config.toml
num_hidden_layers = 10
hidden_size = 160
num_attention_heads = 5
num_key_value_heads = 1
head_dim = 32
intermediate_size = 192
vocab_size = 1024
hidden_act = "swiglu"
norm = "rmsnorm"
norm_place = "pre"
norm_eps = 1e-06
positions = "rope"
rope_theta = 500000.0
rope_fraction = 1.0
qk_norm = true
attn_scale = 0.177
bias = "none"
tie_word_embeddings = false
parallel_block = false
init = "uniform"
init_std_qkv = 0.0353
init_std_o = 0.0353
init_std_up = 0.0353
init_std_down = 0.0
optimizer = "adamw"
learning_rate = 0.00234
lr_mult_o = 0.876
beta1 = 0.9
beta2 = 0.98
lr_head = 0.00261
warmup_steps = 273
schedule = "wsd"
decay_fraction = 0.908
decay_shape = "sqrt"
final_lr_fraction = 0.1
batch_tokens = 16384
max_seq_len = 1024
doc_mask = true
train_tokens = 151500000
max_steps = 9247
dataset = "wikipedia_en"
Each number is 200 + 20 x the weight over its row's rms, rounded and kept within 0 to 999. Layers, rows and columns count from 0. The size before them is the row's rms in percent of the matrix's.

# layer 7 MLP up, 192x160, rms 0.098, rows 98-127, columns 80-159
099,176,206,225,181,226,193,177,167,211,213,198,198,188,198,189,223,204,216,182,175,197,180,219,208,204,204,228,200,160,207,188,201,190,200,195,200,192,215,234,190,198,194,192,210,203,166,177,197,211,200,222,199,186,204,186,221,176,217,174,152,201,215,184,193,204,224,215,207,188,238,199,208,207,208,187,180,178,210,170,195
102,189,192,186,214,220,211,202,200,223,191,224,206,199,233,176,232,219,207,209,217,202,200,218,230,150,200,213,194,169,200,199,231,184,153,208,204,187,207,205,211,195,218,188,197,208,190,190,230,182,258,221,192,182,181,186,176,205,196,198,210,190,188,215,209,212,200,190,200,179,220,200,159,162,210,222,228,236,215,179,204
098,168,216,158,213,208,193,191,195,230,165,181,162,215,238,183,218,226,189,205,175,226,201,206,196,226,221,234,217,210,211,195,179,213,262,177,206,187,199,195,184,182,218,213,214,156,239,188,202,189,230,235,220,211,197,220,221,167,181,199,187,190,218,219,227,197,203,188,182,197,219,217,181,182,196,190,171,206,193,165,219
098,220,205,206,222,201,214,225,172,211,187,214,201,171,202,223,201,210,189,213,181,176,200,188,205,216,208,211,172,184,240,248,207,231,184,196,207,220,183,217,209,168,165,185,212,214,206,173,222,196,194,237,200,195,217,222,200,201,201,214,177,197,208,231,205,178,214,186,190,194,205,209,166,187,195,195,227,180,217,182,216
100,205,210,167,196,216,178,212,194,194,202,181,176,192,196,215,203,193,209,194,199,223,215,176,176,204,181,195,204,230,220,191,224,179,240,198,187,213,200,217,163,202,170,207,208,197,198,198,224,177,181,191,183,217,195,220,219,173,181,191,191,193,209,206,205,210,205,170,236,240,177,177,199,206,210,186,182,182,243,232,207
104,203,205,211,193,227,210,171,236,179,219,244,235,236,237,217,202,190,215,161,203,220,179,181,217,164,191,192,175,233,240,172,190,189,208,204,186,168,233,225,209,197,179,214,210,208,185,187,184,166,202,190,202,181,226,204,196,197,210,182,214,195,194,223,223,199,200,243,186,211,220,200,178,200,209,204,199,174,180,214,191
106,188,205,181,210,208,200,228,166,223,208,204,181,184,195,197,183,245,235,227,230,203,184,223,230,201,186,138,194,227,216,206,211,197,216,215,200,179,162,195,198,191,215,187,216,187,193,220,190,210,140,194,179,207,198,214,211,186,181,200,211,207,222,185,196,227,174,178,246,194,195,225,183,212,217,206,206,195,195,232,202
093,181,218,171,235,212,194,196,191,238,233,199,219,193,208,244,165,201,238,204,201,213,157,168,217,208,184,227,182,206,191,185,168,198,176,213,182,208,190,195,228,190,185,231,211,213,199,166,212,196,191,203,200,191,239,212,183,181,157,192,205,214,189,196,229,204,194,197,186,200,196,183,203,178,188,201,230,213,180,200,209
097,200,191,197,197,214,178,197,203,200,202,215,186,180,222,175,212,190,195,176,207,169,193,217,235,176,197,206,211,207,205,179,206,198,184,222,190,200,199,216,174,202,213,202,145,179,215,184,189,191,181,179,199,198,190,258,234,211,184,235,214,210,205,191,200,202,207,225,184,209,229,207,183,205,172,187,216,151,191,182,210
099,225,230,215,187,182,175,190,182,188,206,210,154,158,216,197,194,209,190,195,192,196,177,211,205,193,176,192,194,213,204,196,231,189,200,190,174,188,187,206,199,210,182,192,191,201,188,154,183,196,200,191,197,253,182,187,196,182,221,180,231,190,223,196,219,190,215,187,217,196,237,162,220,258,143,184,183,210,205,236,188
098,194,178,217,242,202,224,215,187,228,174,206,183,198,201,197,215,206,238,218,223,219,179,153,217,190,179,195,224,189,210,186,206,197,209,210,186,206,190,182,237,205,204,168,165,175,185,204,222,197,198,218,245,205,205,201,230,192,202,185,200,240,201,178,212,161,226,235,176,219,170,203,213,207,176,233,181,170,187,213,190
097,220,199,200,188,205,227,188,231,175,200,157,187,239,160,201,193,206,187,160,206,182,208,199,192,221,188,171,221,158,225,186,213,190,188,184,195,204,229,206,242,166,192,195,174,183,219,183,186,208,206,161,174,220,161,171,230,204,198,185,200,221,187,143,212,232,198,166,207,193,202,165,207,217,206,189,205,181,194,208,164
102,214,187,180,203,171,218,198,202,177,199,213,181,178,198,217,229,213,198,175,176,187,225,174,183,167,197,196,217,185,194,186,187,204,208,214,214,188,174,235,223,209,193,188,179,201,200,170,204,210,198,212,218,220,219,203,230,225,225,198,180,176,216,187,190,220,216,202,154,220,208,204,201,226,220,183,201,204,198,208,186
094,214,208,182,209,219,197,202,174,221,199,232,187,224,208,161,196,197,209,214,178,185,211,208,151,228,224,181,216,221,192,186,177,196,208,201,221,201,199,198,222,189,193,194,218,188,208,215,222,177,186,193,195,177,212,206,201,202,209,228,208,195,237,197,223,195,188,215,193,160,210,180,205,230,230,198,197,212,146,221,204
102,208,218,216,192,194,201,188,212,193,224,209,242,206,205,205,194,203,204,192,193,194,171,256,180,173,175,186,211,216,187,190,208,213,187,188,241,234,182,192,211,202,241,191,212,215,223,155,193,182,179,196,213,177,209,181,221,200,228,213,187,221,233,230,227,171,204,188,176,179,190,200,190,220,215,237,242,181,204,189,192
097,171,199,206,212,204,201,207,203,190,199,205,193,204,186,197,201,199,198,185,231,175,190,207,203,230,206,195,169,185,205,172,191,197,208,200,232,231,173,213,202,229,166,203,211,173,203,206,180,211,205,192,215,201,206,209,148,213,189,190,215,197,174,210,179,178,240,184,213,196,193,229,230,193,232,193,212,187,207,214,201
106,155,179,194,221,231,195,195,182,257,178,188,206,217,216,213,226,228,233,226,191,212,178,206,193,208,192,185,194,187,215,178,174,179,217,192,216,215,184,193,177,168,204,209,198,220,185,215,208,197,179,199,187,180,206,227,217,145,182,208,214,217,224,256,209,186,192,225,192,197,237,187,183,169,192,164,184,193,228,210,210
102,219,210,221,190,216,220,200,193,225,215,235,219,215,179,216,177,182,208,206,180,203,219,181,219,181,206,179,190,210,212,160,179,202,215,203,205,159,200,185,193,192,183,214,154,184,165,187,215,174,219,180,173,162,224,163,175,187,198,187,174,240,211,217,228,230,168,175,233,187,202,188,190,204,218,198,180,169,179,149,171
096,202,176,209,198,206,198,191,170,222,240,216,209,215,210,179,195,208,199,195,192,179,204,232,208,188,176,198,195,198,207,205,199,192,206,191,234,221,192,189,181,198,222,244,169,227,208,180,216,205,190,191,205,218,206,183,220,208,203,201,227,194,221,204,201,183,228,194,203,215,204,210,236,179,218,201,215,219,187,225,206
097,206,199,210,207,194,212,187,230,220,202,224,245,174,149,227,175,193,187,196,169,202,189,188,211,200,198,197,199,199,192,176,200,246,229,186,164,228,206,187,206,197,203,209,194,198,177,211,220,248,223,185,172,219,212,194,196,223,207,235,201,203,197,232,189,194,216,190,188,196,202,187,153,191,216,194,223,182,164,191,183
098,192,199,217,205,183,222,196,207,212,190,189,239,187,216,237,161,192,192,193,232,209,193,178,158,187,214,193,216,204,196,206,200,219,225,195,180,222,217,196,220,181,195,197,174,200,219,199,201,184,217,239,197,194,167,193,203,253,203,204,215,163,162,171,201,206,263,213,200,224,198,193,238,183,207,209,201,179,217,232,174
088,198,149,202,194,186,187,183,188,255,178,163,185,168,223,155,197,187,161,217,198,183,178,156,218,235,189,213,204,205,212,232,188,183,201,193,198,222,177,181,194,174,219,212,218,182,194,231,215,197,206,221,195,171,202,223,210,194,204,163,219,206,213,208,223,213,171,228,184,251,203,185,223,201,206,185,222,155,210,187,245
102,210,237,159,197,204,213,208,227,191,194,199,167,213,187,180,225,179,161,177,191,197,239,175,196,212,196,221,185,219,222,189,211,196,219,182,214,194,202,206,217,206,190,180,182,226,226,211,230,185,171,225,229,195,211,204,234,186,206,186,184,170,202,230,180,226,205,211,223,200,189,182,208,232,222,173,188,237,197,230,187
102,198,204,191,203,189,179,177,223,223,190,208,200,189,235,206,207,197,214,190,190,170,194,198,214,188,222,193,162,200,201,231,231,189,228,187,206,233,186,219,177,206,236,195,182,187,200,187,203,199,193,190,190,182,189,225,222,193,196,202,210,225,225,217,233,202,142,235,204,209,173,239,202,153,205,179,190,213,202,223,189
107,251,208,179,177,203,208,205,221,175,214,205,203,217,190,209,238,205,171,181,198,213,193,181,212,177,183,235,156,182,184,230,225,193,190,204,207,196,210,188,203,202,218,196,193,204,194,169,186,205,187,216,214,212,179,215,229,205,208,214,212,188,195,202,193,163,211,198,180,223,171,228,196,183,249,226,238,147,210,247,172
164,227,174,185,200,228,220,225,218,183,184,225,191,194,198,214,183,194,185,214,209,215,227,193,197,221,159,224,191,189,227,197,186,172,188,165,177,181,232,175,172,167,169,186,200,220,185,221,216,177,191,169,173,194,197,214,215,170,237,229,177,193,174,175,230,198,215,220,186,250,161,223,183,198,203,234,209,226,214,211,196
097,229,182,217,226,214,196,238,205,230,192,203,153,201,209,217,190,221,162,228,197,252,228,172,196,217,219,199,216,187,198,204,187,182,187,165,184,181,198,190,167,207,158,190,163,222,191,186,194,187,213,231,185,176,190,185,219,230,180,209,204,210,199,154,210,215,200,213,204,208,188,200,247,180,187,214,192,192,195,210,203
091,227,199,200,187,202,243,201,232,158,193,199,206,200,190,233,200,210,171,174,182,188,199,202,230,209,201,182,210,192,194,220,195,230,177,194,214,218,207,224,185,212,183,207,200,225,208,190,166,217,210,172,189,180,200,183,220,226,226,235,182,213,206,199,216,218,184,233,180,224,193,214,243,186,199,219,233,207,196,138,210
107,178,192,218,213,233,166,188,205,205,189,174,214,198,217,207,169,197,188,234,204,196,205,223,211,213,190,225,191,176,188,208,192,161,206,218,201,192,203,217,171,209,250,194,175,197,180,189,209,226,190,227,210,187,204,214,221,165,181,216,210,220,200,209,209,188,234,219,193,220,190,217,178,182,182,213,189,181,216,209,228
105,209,232,198,196,224,206,231,199,209,189,209,201,205,223,214,229,183,196,243,171,200,251,215,187,235,212,241,220,206,207,182,228,175,199,215,240,206,231,212,173,182,222,170,187,219,204,188,179,219,209,199,204,172,186,187,154,223,181,236,184,228,178,226,166,216,214,241,199,187,215,203,176,198,201,203,193,215,187,185,224
# layer 7 MLP down (transposed), 192x160, rms 0.0954, rows 98-126, columns 80-159
100,194,172,224,193,192,190,175,199,184,213,201,206,197,191,210,206,186,196,194,201,207,190,187,192,184,209,204,186,198,239,224,149,208,231,222,175,192,185,172,198,186,209,204,217,189,173,191,174,218,210,203,225,190,192,212,213,204,183,227,169,190,174,252,213,202,179,210,171,164,197,200,194,194,207,223,239,231,216,175,216
101,201,221,214,205,180,187,182,176,190,162,186,192,225,215,192,213,217,181,170,212,186,196,176,216,247,196,191,215,213,206,218,200,217,226,221,150,212,223,193,198,188,210,187,193,216,181,181,205,222,192,152,195,186,238,200,210,196,193,226,187,212,188,237,199,224,190,196,211,185,210,146,198,195,220,233,189,201,168,213,184
098,223,215,239,212,210,168,197,203,202,178,151,203,232,154,207,181,217,201,213,215,191,233,188,210,225,212,202,184,187,163,176,218,210,177,210,192,220,178,237,171,206,174,187,196,212,181,195,233,185,203,222,199,200,209,204,210,233,209,213,196,216,186,208,160,222,210,187,223,184,183,170,207,234,209,197,200,178,173,184,192
101,189,159,197,166,193,230,178,207,194,219,190,213,204,208,215,201,200,196,194,227,229,190,171,201,146,196,189,190,188,155,178,217,197,208,239,168,156,215,217,200,226,194,185,186,217,180,188,174,210,210,189,200,189,203,194,195,220,216,175,189,176,213,216,222,213,241,210,168,193,192,190,218,200,221,193,190,214,191,180,204
097,202,209,204,199,215,212,151,171,172,207,223,228,209,202,190,227,180,167,219,241,213,206,199,193,137,212,204,211,190,230,217,201,196,171,200,205,196,204,195,225,201,216,231,173,214,174,204,191,179,190,225,215,210,191,182,198,205,222,175,208,197,196,195,216,215,215,209,188,191,210,211,198,191,193,194,234,226,184,151,209
108,198,198,178,178,212,181,190,201,227,217,197,202,213,201,187,193,196,214,204,201,179,220,205,193,132,208,182,191,205,226,203,213,206,201,206,210,192,193,192,212,202,208,206,203,196,184,203,209,218,197,214,179,208,192,222,183,201,192,194,196,183,198,189,188,213,188,195,198,168,175,236,179,192,191,224,220,199,204,192,180
106,217,173,188,182,202,210,203,223,212,185,229,199,181,193,184,172,192,224,175,202,208,220,209,195,189,236,214,199,183,178,190,192,169,216,161,209,212,214,184,211,185,207,234,196,187,171,197,205,180,184,190,188,206,185,188,205,185,205,213,190,211,193,253,172,227,225,203,181,188,200,224,195,183,173,183,224,197,183,202,230
097,219,245,192,168,186,182,161,198,186,217,225,215,223,224,189,176,240,182,197,186,223,203,190,216,270,191,238,210,206,155,180,216,201,146,194,194,199,203,189,184,210,237,189,175,204,195,181,191,200,225,223,195,225,208,215,221,226,195,156,208,211,210,207,215,216,192,205,181,208,172,196,215,203,192,201,176,220,175,221,192
098,209,203,181,239,208,212,189,202,204,204,208,209,189,209,179,199,182,213,219,189,223,227,183,233,198,171,203,209,208,175,208,195,183,177,183,231,193,223,187,200,194,216,184,142,212,226,185,179,174,208,216,200,220,209,216,223,228,206,185,273,211,198,167,211,185,206,205,207,205,198,196,204,183,229,209,174,174,191,220,207
099,204,229,190,200,173,181,244,190,230,206,206,212,187,220,182,173,214,185,173,194,211,207,213,208,210,193,204,239,166,209,217,205,178,217,164,248,191,177,198,215,216,186,181,238,236,201,200,196,188,260,174,200,222,186,182,210,204,195,175,220,176,242,212,224,200,184,180,175,193,204,165,209,232,189,213,183,207,190,161,232
098,187,169,181,197,217,205,141,217,184,234,192,198,189,167,180,201,176,213,175,211,189,202,201,189,201,191,185,187,176,192,200,219,197,201,270,185,161,231,211,206,189,220,189,196,207,198,216,226,222,179,221,179,160,210,191,180,203,190,196,187,196,205,171,171,214,182,177,202,210,195,216,178,209,165,185,188,188,213,193,179
103,186,200,225,202,194,215,210,219,198,183,182,230,206,191,195,186,178,215,173,176,172,200,197,237,211,196,213,198,193,164,197,201,189,200,185,211,192,195,203,215,195,222,180,196,209,215,162,217,225,205,187,126,206,228,165,193,183,200,224,228,201,199,185,192,163,209,185,201,202,243,145,236,215,218,193,173,182,205,199,155
098,211,197,207,185,196,171,239,181,217,219,202,165,206,232,234,188,214,200,199,157,187,218,211,169,212,199,207,236,191,198,192,190,149,174,196,216,229,179,230,179,200,200,164,201,183,162,196,222,217,171,197,190,185,204,228,203,221,201,209,173,202,208,177,223,169,217,185,198,191,175,226,225,199,215,213,177,204,183,242,236
096,200,195,199,192,224,226,192,170,206,186,183,231,184,215,172,215,212,183,206,206,244,203,209,205,176,210,178,208,215,186,196,190,211,186,241,177,192,203,198,191,210,217,219,190,185,192,209,182,163,165,198,169,196,161,186,220,178,214,200,211,131,202,211,223,215,191,225,180,164,217,210,208,191,198,191,175,234,212,221,202
099,230,216,189,222,177,193,204,238,199,173,202,199,212,205,206,206,253,179,221,217,209,173,215,207,198,191,211,173,184,190,180,165,208,203,183,154,218,194,198,199,219,207,202,210,189,199,214,198,191,171,218,205,186,203,199,166,191,189,228,174,198,224,172,191,174,207,224,242,243,203,203,242,186,187,216,201,207,185,196,212
095,196,181,203,201,198,211,204,203,172,197,226,204,211,248,194,194,180,186,163,190,207,225,198,200,222,187,207,208,169,188,218,210,207,188,180,206,199,185,229,194,222,170,180,192,173,197,192,209,198,228,203,224,209,203,178,163,189,201,238,191,218,202,211,241,182,201,215,207,166,192,183,157,212,183,183,226,202,234,160,189
106,197,203,205,203,143,200,230,231,178,202,225,183,148,192,194,209,197,183,240,209,211,180,200,188,205,193,175,221,218,239,198,215,211,218,207,195,203,179,177,205,222,203,168,184,232,184,206,224,206,240,213,239,186,206,184,218,173,198,169,200,197,190,205,189,184,238,211,203,203,206,176,207,179,164,207,217,199,226,187,195
101,216,217,190,193,215,181,195,194,212,190,232,220,192,211,220,180,175,191,182,251,166,231,223,191,222,152,180,212,208,225,206,237,195,185,204,195,216,206,209,204,210,203,206,207,177,184,215,197,192,201,188,210,207,191,235,226,191,216,168,192,232,220,187,161,186,199,165,182,165,207,182,187,234,165,222,190,193,212,217,201
099,214,255,229,201,175,174,228,229,180,201,208,198,227,155,187,219,187,218,176,190,159,199,194,191,171,205,171,187,238,225,163,208,199,182,176,178,209,187,178,151,180,182,201,194,181,245,192,202,221,199,200,194,232,184,177,216,222,195,222,239,190,193,207,211,190,203,186,197,228,194,210,190,219,212,192,202,212,179,216,207
096,220,171,177,213,194,205,206,174,186,220,189,209,202,196,227,219,226,198,230,199,173,195,193,183,158,207,181,220,196,188,186,222,153,199,182,193,201,209,196,193,206,230,216,212,205,163,222,181,189,204,199,190,201,217,187,197,177,157,165,185,177,166,202,216,214,183,198,210,230,204,189,243,178,203,209,185,219,176,200,231
096,152,172,174,189,184,183,204,205,203,208,199,194,193,195,199,169,200,185,210,180,208,163,188,215,260,203,185,209,162,193,201,197,209,203,203,211,222,190,218,212,225,204,194,195,219,193,200,180,202,177,174,179,202,189,202,195,192,156,208,216,200,216,205,198,190,160,193,185,209,185,211,208,203,186,174,184,200,187,207,171
096,230,178,152,206,207,169,180,208,182,204,215,211,207,217,183,190,201,175,221,183,229,195,219,190,194,169,232,193,177,235,173,187,160,174,184,202,206,184,220,221,188,216,206,199,197,218,186,178,197,188,200,215,200,207,221,196,196,210,201,222,186,193,202,196,219,224,202,225,234,190,221,204,225,178,198,218,239,224,180,188
101,173,191,210,219,224,193,166,217,189,192,208,164,227,171,212,171,209,170,178,195,200,235,207,214,200,186,185,212,212,230,173,217,250,201,204,183,178,210,212,183,172,209,234,189,191,217,243,188,206,217,208,222,162,199,203,178,203,189,189,189,181,203,208,172,191,222,197,231,191,198,216,159,179,183,219,209,178,223,241,179
099,216,223,226,176,200,206,202,205,207,214,220,215,215,215,204,213,204,178,225,211,202,212,218,216,225,196,215,233,187,207,181,187,199,200,180,227,223,209,203,210,213,229,202,194,240,229,207,173,195,202,176,185,198,218,185,184,191,216,241,227,223,196,177,174,193,214,195,219,245,229,196,223,225,198,192,197,182,215,225,172
103,196,177,209,196,186,192,179,175,202,195,202,216,221,226,209,193,208,182,173,194,245,193,195,217,189,238,179,226,224,184,230,215,198,213,228,203,179,186,194,211,202,184,219,203,209,204,211,202,211,237,213,218,162,188,190,181,239,227,200,172,177,185,193,188,184,233,166,223,212,237,219,204,180,206,198,234,223,214,202,189
129,204,240,180,198,175,179,179,183,202,226,181,212,200,191,190,207,194,197,165,175,180,190,230,213,199,225,180,180,206,246,201,234,202,216,213,205,215,185,223,229,222,211,232,204,194,213,166,172,220,199,210,227,227,218,175,159,250,166,177,210,216,217,183,187,193,171,180,220,186,208,183,214,210,219,199,165,171,187,197,175
099,209,174,186,183,215,212,198,203,184,256,184,181,178,222,229,203,217,158,203,186,192,227,201,200,192,201,189,203,201,185,183,156,148,149,197,177,187,180,211,195,218,223,222,208,189,196,208,185,197,201,223,203,177,201,172,228,202,205,218,198,190,195,215,193,240,217,229,188,197,201,209,199,210,203,220,168,195,206,227,187
092,226,178,209,222,206,179,172,200,200,195,205,191,207,242,215,164,163,200,219,232,191,191,202,204,162,228,200,213,166,204,212,164,181,209,215,192,201,185,199,199,180,228,183,184,184,190,220,206,200,211,230,234,180,207,180,193,215,174,173,211,173,212,206,194,198,224,181,198,159,183,218,196,207,213,222,176,233,200,184,194
108,186,198,212,211,213,186,193,210,201,204,177,181,170,204,228,173,187,200,206,217,234,229,179,201,250,216,171,192,185,203,171,221,222,195,187,161,180,198,230,164,209,241,220,183,190,177,193,209,233,211,188,219,170,187,181,235,205,192,214,234,203,199,214,183,162,227,189,228,204,175,219,187,180,200,213,185,203,207,216,201
# layer 7 MLP gate, 192x160, rms 0.101, rows 99-127, columns 80-159
111,197,201,177,210,188,178,158,186,218,220,191,199,221,195,162,186,173,191,187,206,177,212,185,207,198,206,203,177,218,190,181,189,182,206,168,199,227,195,189,210,212,210,202,159,202,190,214,208,191,199,215,188,186,171,200,222,177,194,213,202,189,185,216,207,180,209,202,204,198,209,191,187,177,178,187,171,223,189,201,199
100,205,237,174,213,212,173,208,172,188,159,182,218,189,175,186,234,213,211,180,209,197,229,193,177,192,181,240,179,191,199,185,199,167,218,221,192,224,205,218,202,191,193,172,196,227,185,167,182,183,196,190,198,190,230,177,216,166,215,215,211,246,207,211,183,224,203,173,216,223,201,188,174,181,196,192,206,223,148,225,202
092,187,202,211,221,226,228,232,234,172,210,184,255,188,190,185,210,187,204,188,216,163,206,186,200,198,205,179,173,236,180,200,201,224,167,181,193,225,194,239,198,173,214,206,192,198,196,210,174,222,184,195,211,214,220,217,210,233,182,212,187,220,180,153,209,227,186,166,193,185,189,185,172,187,206,208,164,232,181,207,206
105,219,219,218,213,193,225,163,187,189,221,176,229,198,177,197,156,163,204,161,172,204,211,189,211,204,218,214,205,193,173,176,199,215,171,210,228,194,220,218,211,220,167,222,197,174,227,186,208,197,201,183,212,219,205,202,199,209,186,202,180,182,203,219,199,237,194,168,225,182,203,192,211,203,215,217,195,179,193,242,173
092,181,209,198,202,186,219,184,216,227,212,165,195,182,155,194,205,221,216,195,204,206,204,234,209,213,180,194,201,196,180,203,230,206,182,238,214,232,173,201,209,224,193,198,212,200,218,194,193,237,176,202,244,226,203,166,210,224,170,200,228,222,188,192,169,190,200,153,213,206,197,209,237,182,270,221,203,196,207,184,169
107,189,205,197,189,185,218,212,222,192,220,183,174,235,181,190,214,233,192,216,213,212,181,194,263,201,213,194,211,201,201,227,184,223,203,206,214,208,199,207,194,184,192,217,270,184,165,183,200,208,193,200,212,187,194,173,212,212,122,224,194,182,207,185,213,220,198,197,190,181,193,178,220,224,196,225,159,183,202,200,205
100,220,189,178,218,179,196,171,214,216,170,200,229,193,176,193,175,175,167,202,218,174,174,211,212,181,211,186,196,183,181,220,245,203,182,179,226,225,206,223,200,249,199,227,183,166,240,197,170,205,234,208,219,211,215,158,170,200,248,183,185,201,207,206,179,180,225,193,202,192,168,172,202,199,204,194,197,210,195,168,204
100,193,180,209,215,198,175,212,209,234,188,179,192,195,212,193,206,221,198,232,215,198,178,224,203,227,178,171,182,221,210,217,216,184,206,215,232,181,197,224,207,228,183,194,208,180,177,226,189,178,197,225,207,203,188,189,197,181,185,174,203,243,223,194,154,166,182,206,209,181,219,187,178,148,209,219,182,194,196,162,228
099,187,194,224,209,219,217,204,206,225,216,229,179,177,223,220,186,196,211,189,181,155,204,213,177,175,223,191,207,159,195,230,226,229,219,204,215,215,203,201,199,192,186,218,204,200,215,151,204,201,248,210,215,154,185,187,217,179,209,178,194,168,201,216,227,198,178,205,206,202,228,174,189,197,183,177,216,212,216,195,191
100,202,201,195,210,178,163,171,210,184,185,182,209,236,202,187,167,177,217,178,226,182,219,188,184,191,198,168,158,206,207,170,228,210,166,205,220,193,198,186,200,246,193,211,190,190,187,169,192,219,216,216,194,164,160,166,168,220,182,199,225,194,186,191,214,237,218,194,217,176,184,221,187,189,174,204,189,229,205,200,150
093,175,211,210,188,173,176,197,177,212,230,207,221,221,198,212,188,227,178,183,203,247,193,219,223,191,206,214,192,233,183,216,220,176,218,213,239,213,226,167,179,240,193,223,202,174,216,213,168,187,193,196,201,202,227,201,184,208,192,164,227,203,193,215,219,169,197,224,237,206,180,224,212,201,180,206,170,221,204,206,176
100,214,215,169,228,186,223,188,204,210,186,201,241,185,220,198,202,197,186,235,229,208,174,212,190,172,205,212,205,205,146,196,183,212,176,242,178,168,199,212,209,206,176,197,188,184,167,176,221,192,200,192,205,144,199,192,196,176,223,184,179,182,218,228,171,212,190,201,175,164,230,210,217,194,186,210,177,163,192,224,188
098,188,195,198,178,178,187,189,193,225,205,199,227,195,189,189,220,214,233,202,169,159,175,246,187,236,249,161,202,179,181,207,236,207,194,211,229,214,180,201,202,230,193,193,210,172,196,202,212,214,212,209,199,219,210,204,181,208,180,174,222,196,224,227,152,165,130,192,201,164,218,193,210,171,211,184,211,217,185,217,193
101,162,194,213,222,206,164,242,208,182,200,175,222,187,185,169,189,211,229,184,197,239,223,233,176,218,178,212,189,203,199,181,167,180,208,244,201,225,185,196,196,205,189,172,244,194,180,231,151,224,163,202,201,207,204,189,164,194,214,215,187,207,201,180,200,229,220,207,183,217,211,227,219,196,198,188,188,218,225,193,192
091,165,161,224,215,180,173,184,189,212,204,194,179,230,201,239,197,237,229,210,219,191,205,198,179,186,226,192,161,194,206,195,219,178,199,190,207,199,229,213,200,239,193,175,203,184,209,182,215,204,228,208,221,201,195,243,173,172,188,216,192,232,163,210,200,210,192,177,222,187,207,203,192,172,180,212,186,181,188,236,218
102,205,183,203,178,185,182,195,199,208,227,195,224,187,196,187,218,182,196,194,199,219,161,185,241,213,170,227,215,203,174,218,194,175,184,228,172,177,192,182,228,221,233,198,220,181,219,207,215,203,229,205,212,228,158,186,171,201,192,228,228,252,162,209,204,190,216,183,230,202,206,178,163,209,203,208,204,197,225,187,198
103,210,209,212,195,215,169,196,157,159,208,203,200,222,166,190,216,201,199,201,210,210,199,239,190,229,199,188,211,211,208,198,207,205,180,190,199,173,226,217,228,224,204,188,223,233,204,220,187,234,210,180,191,239,207,175,188,231,204,249,214,197,199,194,182,222,214,217,183,217,167,228,242,215,243,167,218,212,193,196,205
103,213,239,168,222,183,223,205,210,186,200,191,206,196,190,178,219,197,158,189,204,206,181,190,221,201,244,214,211,210,216,210,207,197,189,217,166,175,227,222,234,193,195,203,168,215,214,197,214,213,211,218,234,229,219,158,184,247,190,200,198,202,182,187,215,208,193,175,210,217,198,186,203,221,184,187,198,191,221,195,190
105,211,246,205,179,196,211,223,212,194,207,183,197,166,196,190,181,216,197,208,204,201,209,178,191,208,216,191,198,217,188,205,208,217,233,200,175,202,181,189,210,205,185,149,231,219,197,163,195,262,211,213,188,230,230,195,179,241,214,175,195,199,177,185,192,182,191,203,195,226,200,190,200,204,173,223,183,206,184,200,175
093,199,225,190,206,145,199,210,207,214,195,211,217,191,143,196,176,192,205,170,207,187,218,188,167,221,202,214,216,171,191,189,190,185,208,207,190,190,173,208,214,193,185,200,186,171,232,194,235,236,183,202,186,196,172,173,239,204,196,202,208,169,150,185,197,206,193,179,225,234,202,176,186,225,157,224,176,197,163,233,207
097,183,177,189,209,195,183,187,178,202,189,192,195,196,205,172,218,195,205,164,189,171,185,215,227,226,182,209,182,188,231,216,253,188,197,190,210,205,177,215,214,193,226,180,224,152,211,200,203,208,220,186,217,209,192,198,184,211,151,174,220,256,254,177,205,191,170,226,210,206,218,203,207,169,184,208,166,189,212,195,193
103,184,211,186,199,203,211,212,211,204,199,199,179,195,211,225,190,226,215,198,232,228,185,204,195,197,203,219,211,162,202,194,199,174,233,208,199,196,201,199,183,237,220,204,200,178,182,246,218,225,205,202,215,212,184,183,230,175,202,204,173,209,175,194,205,157,170,198,247,181,216,184,226,156,205,140,181,189,209,194,200
108,196,206,196,199,201,196,188,224,189,224,216,217,197,175,240,205,187,203,169,201,186,213,201,219,171,215,185,193,199,158,243,180,201,180,205,192,178,221,202,223,191,198,218,192,192,231,172,196,226,195,228,175,214,174,145,172,204,217,221,175,184,234,241,214,200,201,185,198,171,202,198,193,217,201,199,205,182,172,181,219
111,192,220,195,211,192,194,194,195,194,219,221,205,219,188,187,182,192,226,179,231,216,218,229,200,217,198,196,236,187,211,196,205,206,209,236,165,191,168,221,221,221,210,166,218,143,174,225,170,224,182,189,233,172,200,170,185,221,181,203,174,235,181,169,183,206,194,175,227,193,232,185,215,200,197,207,186,189,185,177,216
122,176,228,215,187,193,188,172,204,185,237,203,221,202,178,197,210,205,200,176,185,174,204,220,204,168,234,201,194,223,199,214,213,234,197,223,217,216,181,213,227,225,217,230,215,183,216,177,158,212,196,210,231,228,212,192,170,227,159,188,228,218,211,204,169,177,170,182,229,175,229,203,207,202,210,178,183,197,182,195,182
096,178,199,201,215,207,192,187,193,229,208,220,181,212,203,241,239,242,184,225,188,166,181,201,167,219,257,171,188,208,222,210,249,188,235,184,220,209,200,222,179,187,169,169,180,226,202,183,198,207,235,181,213,189,181,191,200,196,191,153,178,212,211,204,156,180,183,218,238,191,211,190,222,166,242,190,188,162,197,213,210
092,210,214,216,210,236,170,181,218,195,196,197,197,183,209,201,180,182,195,223,194,194,224,186,224,206,201,202,175,203,225,233,204,185,209,196,197,192,213,190,193,211,210,164,238,201,192,205,193,208,207,233,208,233,192,209,200,222,156,174,182,175,229,218,171,181,188,202,212,185,214,206,203,200,235,207,192,198,184,194,183
103,163,200,211,181,183,185,195,194,226,214,152,210,195,231,238,238,190,220,196,158,179,213,213,213,225,195,188,209,208,219,250,198,209,240,182,240,213,194,224,169,214,234,201,212,192,200,186,222,201,210,248,198,228,213,219,166,199,208,181,241,216,220,206,170,169,195,191,206,212,188,193,194,171,205,172,193,193,197,211,211
103,205,206,156,168,197,183,213,212,156,202,220,228,190,189,174,196,191,187,185,195,216,211,217,196,212,207,210,194,197,221,247,230,200,189,189,226,182,201,213,202,230,207,204,173,173,209,187,198,207,246,169,209,182,174,149,186,209,177,193,171,205,217,177,209,213,167,221,178,225,211,210,185,173,228,212,193,188,199,184,226